Part of a small language model's weights: 12.7M parameters.
Each number is 128 + 32 x the weight over its row's rms, rounded and kept within 0 to 255. Layers, rows and columns count from 0. The size above them is the row's rms in percent of the matrix's.

# layer 2 attention query, 384x384, rms 0.0611, rows 323-383, columns 64-127
size [ 90  90  92 100  99 100  97  97 107  94 108 106 110 103 113 119  97 114 105 107 118 115 116 106 102 111 103  99 109 100 105  96  91 101  91  85 107 107 112  94  94 104  98 112  97  98 101 118  94  93 101 105  96 102  98  97 107  98 100 111 102]
[[146  85 154 171 163 135 156 147 121 139 160  98  58 112 104 129  98 133 122 104 121  99 116 165 132 131 124 128 165 114 121 126 118  45 178 124 138 140 157 153 109 140  85 178 183 118 127 143  58 126 132 183 110 142 112 131 117 121 108 103 103 113 153 109]
 [124  95 146 138 151  96 120  96 111 122  52  51 158 107  62 122 112 122  94 115 110 184 134 132  86 101 157 143  99 104 141 142  93  75 141 180  85 108 158 122 143 118 143  58 118 141 100 123 126 115 162 156 118 111 151 102 143 130 233 113 143 158 120  78]
 [ 96 169 114 142 144 116  55 134 124 143 188 164 171  57 119 150  99 121 129 119 100  93 143 108 153  98 158 127 126 121 126 115 122  71 200  62 160 135 110 148 109 172 139 173 172  98 115 126 114  33 137 178 112  98 142  88 126 137 111 109  88 103 167 121]
 [101 158 117 102 164 164 157 120 110 112 198 195 165 109 114 142 148 149 164 133 171 110 168 132 193  88  77  91 140 122 131 136 148  55 172 134 127 157  84 211 113 145 123 190 142  94 131 126  86  89 117  90 135 100  98  50 121 198  77 149  72  98 135 127]
 [217 160 115 115 155 155 143 124 107 132 109 162 195 179 207 118 105 148 160 126 182 116  89  94 119 147 136 200 168 129  97 136 150 135 113  96  85 181 142  80 108 108 131 142  98 185 146 158 170  77 140 135 103 152  79 113  81 177  97 130 128 148  91 137]
 [102 125 127 133 187 159 119 171 146 138 184 142 105 138 107  90  95 108 139 163 187 145 166 126 153 101 113  92 103 150 127  84 153 112 134  96 203 144  75 166 115 144  59 140 154 106 100 106  67  55  93 116 122 105 111  99 174 145  71 147  95 105 175 154]
 [155 149  98 102 146 136 149  97 102  92  98 131 105 176 144 132  96 165 166 126 146  93  70 106 113 180 142 146 221 126 130 115 107 131  89 116 100 155 128  62 141  79 173 182 155 131 154 175 154 117 135 151 140 132  88 132 140 130 120 123 173 125 116 145]
 [144 116 104 136 130 156 133  56 137 136 133  75 130 145 123 144 111 158 103 107 136 131  70 127  98 160  86 197 128 143 143 185 139 139 133 151  75  40 151  92 145 139 147  77 146 105 147 141  89 176 162 142 145 129 154 146 142 120 196 115 177 128 117 121]
 [105 125 161 187 119 133  86 133 193 142 134  89 180  66 133 130 112 131  56 210 113 162 168  96 146  83 141 154  71 144 134  94 148 159 145 116 152 113 115 146 123 153  91 118 137 122  94  74  94 176 102 145  68 113 161 118 112  92 139  85 151 159 146  74]
 [135 110 122 111 176 116 128 136  19 132 103 188  76 202 182  94 150 146 180  35 154  82  99 177 145 135 146 124 139 149 143 127 116  80 119 189 114 158 154 104  98  95 181 160 123 116 170 169 163 149 106 116 165 109  84 144 123 129 168 178 100 105 140 154]
 [136 156 131 121 145 174 106 135 165 187 121  83 142  91 152 177  74 156  84 145 122 158 140  96  80 109 167 125 108 127 130 162 119 149 107  95 113  99 131  98 143 140 148 152 132 102 139 121 122 154 129 191 105 119 131 112 141  88 134  63 167 165 115 102]
 [108 138 153  78 128 203  90  96 134 110 162 118 143 123 140 116 156  80 144 100 172 138 135 149 156 116  90 125 131  87  83  97  87 115  90  54 106 138 164 147 158 131 108 204 185  88 148 124 103 193 115 146 131 166 131 133  94 111  59  58  99 166 164 130]
 [152 120 150 105 120  82 128 102 111 173 111 137 148  96 116 125 129 130  85 176  98 114  80 130 102 115 143 156 128 142 136 126 151 155 104 154 185 145 128  97 138  88 140 112 141 132 157 188 130 142 112 124 119  95 133 138 132 157 140 159 155  99 122 114]
 [ 96 130 130 113 137  97 126 141 125  77 182 171 114 167  90 116 163 129 155 118 104 140 157 141 191  79 146 142 123 105 128 105 144  95 126 134 165 178 103 186  99 148 149 140 130 117 107 143  87 160 121  87 146 142 160 116 114 172  90 154 105 111 165 139]
 [112 157  77  74 125 130 149 156  57 143  91 184 106 182 142  93 138 168 133 101 132  70 150 124 111 117 103 132 182 141 132 116 127 107 132 127 120 113 137 105 104 106 138 166 153  88 157 141 119 154 118 120 161  89 121 132 122 130 102 186  99 109 138 130]
 [114  90 168 158 122  82 123 147 197 117 178 135 115  87 129 150 130 128 111 142 107 147 114 124 154 128 138 169  93 171  79 153 158  84 127 168 160 116 105 172 137 120  99 123 153 110  88  72 118 190 136  92 146 141 119  80 118 140 147  93 157  95 163 109]
 [140 159  66  83 144 136 133 146 121 109 154 156 132 209 131 148 198 131 137 115  95 136 159 171 191  77 157  92 114 140 139 103 142  80 189 109 154 160 114 160  98 175 116 131 101 177 102 151 116  82  98  65 181 145 138 112 122 158 107 138 107  93 145  77]
 [127 106  59 129 131 111 100 112 105 153 122  56 111 130  95 104  64 189  85 131 150 118 150 119  65  82  96 136 181 121 175 147 119 139  88 151 189 100 136  82 127 158 112 131 143  74 131  91  90 125 117 163 129  93 154 179 159  74 204 180 172 107 119  67]
 [136 153 183 115 144 107 176 156 188 101 171 115  89 139 151 162 107 130 118 173 108  87 124  83 141 157 137  87  89 101 104 153 177 144 202  96 152 132  95 118 174 121 102 113 161 164  88 132 117 137 115 163 155 118  91 101 129 155 103  45 143 131 132 170]
 [136 134 121 145 129 136 105 122  79 124  95 112 174 133 144 122 108 159  95 150 157 149 116 129  97 136 112  74 135 153 140 110 108 163  98  77  74 146 162 110 112 161 114 120 135 149 140 117 210 109 142 167  82 151 111 140 123 118 155 149 126 142  91  97]
 [114 101 126 141 149 105 171 172 132  88 137 131 134 161 110 153 170 136 124 120 146 142 100 146 160 136 175  78 126 111 133 199 119  86 144 129 135 192  83 128 106 122 138  51 111 137 120 177 150  58 104 125 145 142 122 118  74 145 195 155 134 128 126 127]
 [ 97 140  52 107  84 133  89 117  90 164  88 131 170 134  81 132 131 107 135  91  96 110 137 127 127  81  64 163 184 149 152  91 115 135 136 163 110 102 145 105 113 125 146 119  91 135 171 141 136 132 154 113 151 121 117 203 141 137 143 190  88 112 128 103]
 [133  80 105 117 101 120 149 133 102 167 130 100 106 144 128 130  93 184 131  92 148 157 129 147  77 137  85 111 173 155 139 151 107 133 135 101 165 112 131 101 165 140 160 158 143  95 173 107 142  61 145 154 135 150 115 100 193 138 155 149 167 151  77 127]
 [125 135 125  82 137  64 120 118  93 138  84 139  80 124 125 110 130 106 149 112 122  91 109 146 116 100 114 203 182 179 146  70 115 129 137 132 116 127 146  97 127 109 152  99  67 113 104 117  76 234 117 148  98  69  96 162 113 119 100 171 103 100 162 137]
 [105 115  98  77 112 204 107  97  76 143 113 148 148 161 151 130 123  87 144  89 124 117 126 113 111 118  76 133 167 121 173  58 111 154 151  88  82 146 138 142 163 180 155 175 167 116 157 163 156 187 145  89 124 105 136 187 166  89 111 137 118 110 150 132]
 [153 151  92 121 111 114 167 133 142 139  49 119 129 129  95 127 155 111 148 136 124 163 125 161  84 127 164  88 126 138 147 131 107 121 139 135 105 173  75 116  79  88 131  81 101 129 132 190 183  51 155 152 108 204 145 135 126 166 198  81 171 180  44  64]
 [ 99 128 129 117 136 100 129 196 164 159 123 162 156 120 149 131  78 178 143 124 173  85 179 152 125  97 221 125 167 127 123  70 175 147 166 182 145 144  87 174  46 132 131 102 118 111  66 145 109 131 139 170 135  99 142 158 114 116 193 139 105 100 142  98]
 [139  99 105 114  77 168  60 105 123  97  90 138 101 112 115 143 116  90 165 107 124 140 121 173  50 144  86 173 174 167 163  49 124 126 102 148  86  62 135  92 134 119 139 155 155  59 174  85 104 213 177 125  80 144 120 138 165 124 118  97 130 130 127  89]
 [197 164 151  57 148 154 108  97 124 180  91  67 194 167  95 140 114 127 109 151 146  98 145 142  77 161 149  74 109 102 126 106 115 137 116  47 151 146 132 123 131 164 137 121 152 176 169 154 184  95 140 179 100 159 126 133 147 143 170  85 129 170  53 111]
 [139 146 119 124 131 114  64 136 109 114  82 137 147  89 101  99 156 130  86 131 112 118 108 129 122  92 135 102 192 144 103  73 124  69  69  99 174 102 139  60 132  40 154  80 169  93 154  92  59 155 156  99  82 102 120 133 136 161 122 141 128 150 109 122]
 [202 128 139 124 172  78 158 142 182 175 137 125 116  96 153 168 114 177 146  94 152 125 133 152  99 153 193 107 134 182 159 109  90 128 178  77 105 155 117 177 108 145  75 148  81 176 127 117 174 120  75 184 101 167 113 139 141 144 114 108 100 146  86 158]
 [134 140 142 114  88 130  77 117 110  96  79 150  87 120 111 176 114  71 160 125 155 122  90 119 107 148 143 159 121 132 203 100  52 179 128 120  60 180 128 173 111 138 141 123  95 160 159  90 109 180 142 111  95 198 188 149 145 133  84 136 114 151 134 130]
 [ 88 113 166 157  96 102 175 114  96  92  53 135 139 141 120 115 115  49 108 176  90 143 119 119  76 143 113 150 111 174 153 155 119 168 179 137 111 113 133 104  79 137 132  91 118 169 142 153 194 104 146 103 135 118 142 185 101 102 145  94 157 178 128 155]
 [117 105 166 174 109 153 129 117 152 172 146 166 142 154 154 107 136  86  94 139 131 147 122  88 151 147 147 119 106  61  90 170 215 141 136 140 126 108 127 128 163 108 136 132 146  95  91 155  97 153 119  86 153  66  98 100 121 116  72 151 159  90 180 145]
 [131 106 149 120 200  93 137 128 151 179 173 104 108 110 125 101  90 117 128 101 137 163 118 155 156 114 116  55 106 118 189  94  72 128 110  77 230 172  70 128  98 137 136 137 144  77 160 131  85 164 129  94  96 119 156 126 167 166 139 118 183 156 119 133]
 [149 154 233  54 142 151 141 138 131  88 204  89 135  84  78 146 152 115 131 139 124  94 127 104  97 170  97  80 145 133 128 106 156  85 110  16 196 104 125 105 182 115 124 136 175 117 128 141  91 114 170  84 144 155 104 120 206 109 129  96 169 127 148 136]
 [152 111 147  62  96 122 177 133 159 139 119 100  93 159 159 162  87 173 141 181 161 137 124 128  68 127 128 120 131 173 150 108  79 157 130  81 180  85 120 128 145 149  88 161 142 168 152 109 177  73 158 215  61 184 127 131 183 134 115 134 151 120  68  85]
 [ 60  98 165  98 132 154 151 151 151 121 177 154 126 191 141 165 172  95 110 128 158 105 200 124 146 161 136  92 146 133 159  83 156 149  97  99 144 107 126 118 127 131 104 164 203 128 112 121 143 109 145  98 115 139 173 149 102 103 125  75 125 127 137 134]
 [114 108 127 188 124 147 105 152  87 120 141 187 143 102 151 134 144 102 122  76 132 142  93 158 160 113 102 159 109 104 108 154 198  83  79 171 105 135 121 108 119 107 189 120 124 120  97 141 120 175 162 108 181  70 132 167  92 122 115 136 122  65 211 116]
 [180 121 142  79 138 105  90 132 149 174 145 114 122 128  97  90  78 165 132 143 140 181 105 101 139  90 141  74 159 155 185  85  40 133 127  76 130 150  99 155 128 159  96 149 135 103 177 106 122 123 124 131  77 168 127 133 168 153  98 166 146 152  63 129]
 [117 147 104  56 125  99 167 134 202 145 130 132  90 130 121 121  79 158 154 144 116 137 162 142 115 141 159  87 100 127 169 109  83 125 187  98 177 122  62 127 119 154 104 151 130 128 104 152 146  65 141 153 142 167 138 127 143 109 107 103 141 138  46  73]
 [ 98  88 110 142 130 137 151 129  89  91 101 180 145 148 173 115 147 114 101 118 124  84  88 137 108 127  96 200 106 120  65 136 231 118  76 135 113 110 150 108 114  52 176 140 165  68 116 123 164 184 164  95 206 150  96 120 147 155 143  70 149  92 220 106]
 [126 139 119 155  95 136  81  97  90 115  90 152 125  64 151 112 126  76 165  60 129 143 102 143 105 158  89 204 161 109  70 125 189 133 135 147  37  93 195 140 142 114 145  87 126 132 153 125 122 233 137 129 153 111 113 103 177 115 158 103 124  97 156  95]
 [130 142 113 127  98 108 168  87 108 171 110 162 108 182 165 187 152 145 143 153 174 151 115 142 153 171 109 152 193 121 153 112 188  88 109 177 124 126  98 136 106 157 117 173 130  94 132 160 116  75  63 112 117 152 101 130 120 127 140 135 142 114 139  92]
 [134 137 176 162 128 169  75 127 146  87 114 161 105 119 196 114 161  48 134  71 147  80  50 132  94 200 104 188  99 108  44 126 171 118 107 140  77  96 134 105 153  75 186 128 113 112 166 155  83 191 141  83 157 122 133 144 181 162  98  63 135  81 174 133]
 [ 97 152  91 167 112 143 160 152 116  77 119 138 105 158 137 120 189 113  99  84 132 206 131 186 148 164 143  84 143  53  55 139 165  66 136 170  28  65 155 104  97  59 125 217 136 143 127 141 181 130  90 172  97 171 160 128  76 123 132  51 120  87 115  84]
 [ 94 162 103 114  84 102 149 128  62  79 140 144 120 143  98 105 180 116 110  50 165 126 101 145  91 133 118 152 132 125 114 120  96  97 147  92 125 122 114 154 146 149 112 166  73 152 170 155 143 116 119 160 228 126  92 108 160 138 175 161 129 131 155 142]
 [116 155 179 113 117 104 103 188 139 121 173  70 161 114  77 126 156  98  63 137 135 143 152 134 120 119 140  34 115 135 117 156 103 131  84  91 112 140 135 135  73 101  81 157 138 116 143 126 133 124 114 136  91 136 139 104  98 139 137 197 128 164 128 153]
 [ 98 104 187 103 134  95 159 134 181 125 203 126  84 177 163 159 130 163 105 167 113  82 138  87 153 165 109  66 169 130 135 106 130 115 107 139 170 131 108 137 131 184  88 184 170  88 160  72 143 136 145 136  89 138 165 127  92 162  88 143 130 162 107 162]
 [102 159 130 186 110 127 136 158  96 112  82 162 159 135  86 110 179  78  72 141  99 124 121 105 119 127 101 107 158 138 159 187  89 103 129 120 162 151 160  62  86 133 166  94  81 135 153 126 125 103 177 185 126  71  84 154  91 117 146 172 104 135 162 170]
 [108 125 149 144 129 167  83 131  85 105  95 161 147 109 145 166 155  83 193  95 118 161  99 111 149 133  90 177 149 145 107 143 151 127 116 170  79 141 183 143 113  73 153 103 105 147 158 118 129 170 125  99 182 116 108 135 163  95 108 145 105  88 151 108]
 [131 133  64  96 161 105 140  83  89 121  96 117 138 141 111 164 111 193  85 201 115 104 172 129  92 120 135  40 125  99 153 116 147  75 187 120 129  97 111 111 136 200 123 127  91 167 141 118 170  80 113 125 104 144  70 163 119 114 122 110 155 146  70 124]
 [155 153  71 135 110 200 108 101 173 188 157 111 193 113  82 138 101 171 134 165  70 194 137 130 175 114  77 101  92  78  78 150 154 109 200 116 104  55 164 148 113 150 103 151 146 124  76 100 150  71  83  98 160 160 107  87 122 107 130 140 139  90  86 154]
 [141 147 149 161 110 165 157 132 123 118 158  61 186 140  98 113 109 127  91 173 152 128 116  67 136 119 107 148 154  92 103 156 149 136 119  65 152  57 132 109 168 115 151  99  98 145 145 140 139  68 141 175 141  91 175 132  84 166  58 141  94 156 131 192]
 [128 143 145  81 188 151 109 101 145  98 193 155 153  97 131 108 130  84 135 102 177 123 129 146  69 176 131 107 123 129  99 117 150 139  73  63 155 121 137 113 114 100 165 137 166 110 129 119  72 185 137 106 133  81  63 118 199 131  64  50 108 118 160 126]
 [ 83 119 141  62 141 131 136 122 123 121 187 133 103 184 122 124 140 132 143 155 161  94 160  96 148 169 145 149 123  85 131  86 149 107  61  69 173 127 162 104 210 128  74 171 158  92 141 130 138  84 118  95 116 186 182 150 134 130 142 121 144 142 161 147]
 [ 98 143 106 105 130 193 107 106 117  65  82 126 167  90 102 168 112  73 121 177 112  96 127  86  97 114 148  61 134  69 128  86 157 130 120  86 111  95 119  73 141  81 144 143 134 122  96  93 143 181 126 162 102 124  99 101 130  94 138 121 162 155 107  74]
 [ 92  95 154 119 145 137 136 128 228 124 182 165  67 132 186 115 113  84 165  86 164  84 163 146  92 122 109 138 113 108 167 118 118 132 147  90 126 114 137 189 134 143 120 144 110 162 108 145  73 136 161 175 176  93 110 138 184  82  88 117 123 144 184 103]
 [140  81 198 124 154 136 135 130 132 135 166 144 111 208 174 122 144 115 168  62 143 111 153 126 133 123 106 134 105 163 165 146  82 175 105  91 113 162 127 165 133 180 116 136 134 138 153 104  64 156 113 111 152 120 136 184 165 100 135 171 110 123 141 180]
 [114 109 188 245 110 110 171 160 182 127 177  85  99 144  92 122 120 154 117 144 132 191  64 156 174 151 121  69 110 153  60 165 120  68 162 163 105 106 126 156 139 109  83 128 125 196 103 122 151 107  86 186  97 165  93  67  67 171 129 119 143  99  82 171]
 [124 118 149 137 132  76 133 122 157 107 124  98  78  58  90 159 124 158 149 141 105 131 113 105 129 105 166 163 111 146  74 114 139  99 135 176 155 110 109 143 195  75 108  96 169 162 133 141 147 128 146 115 141 132 113 110 106 198 171  85 145 140  83 126]]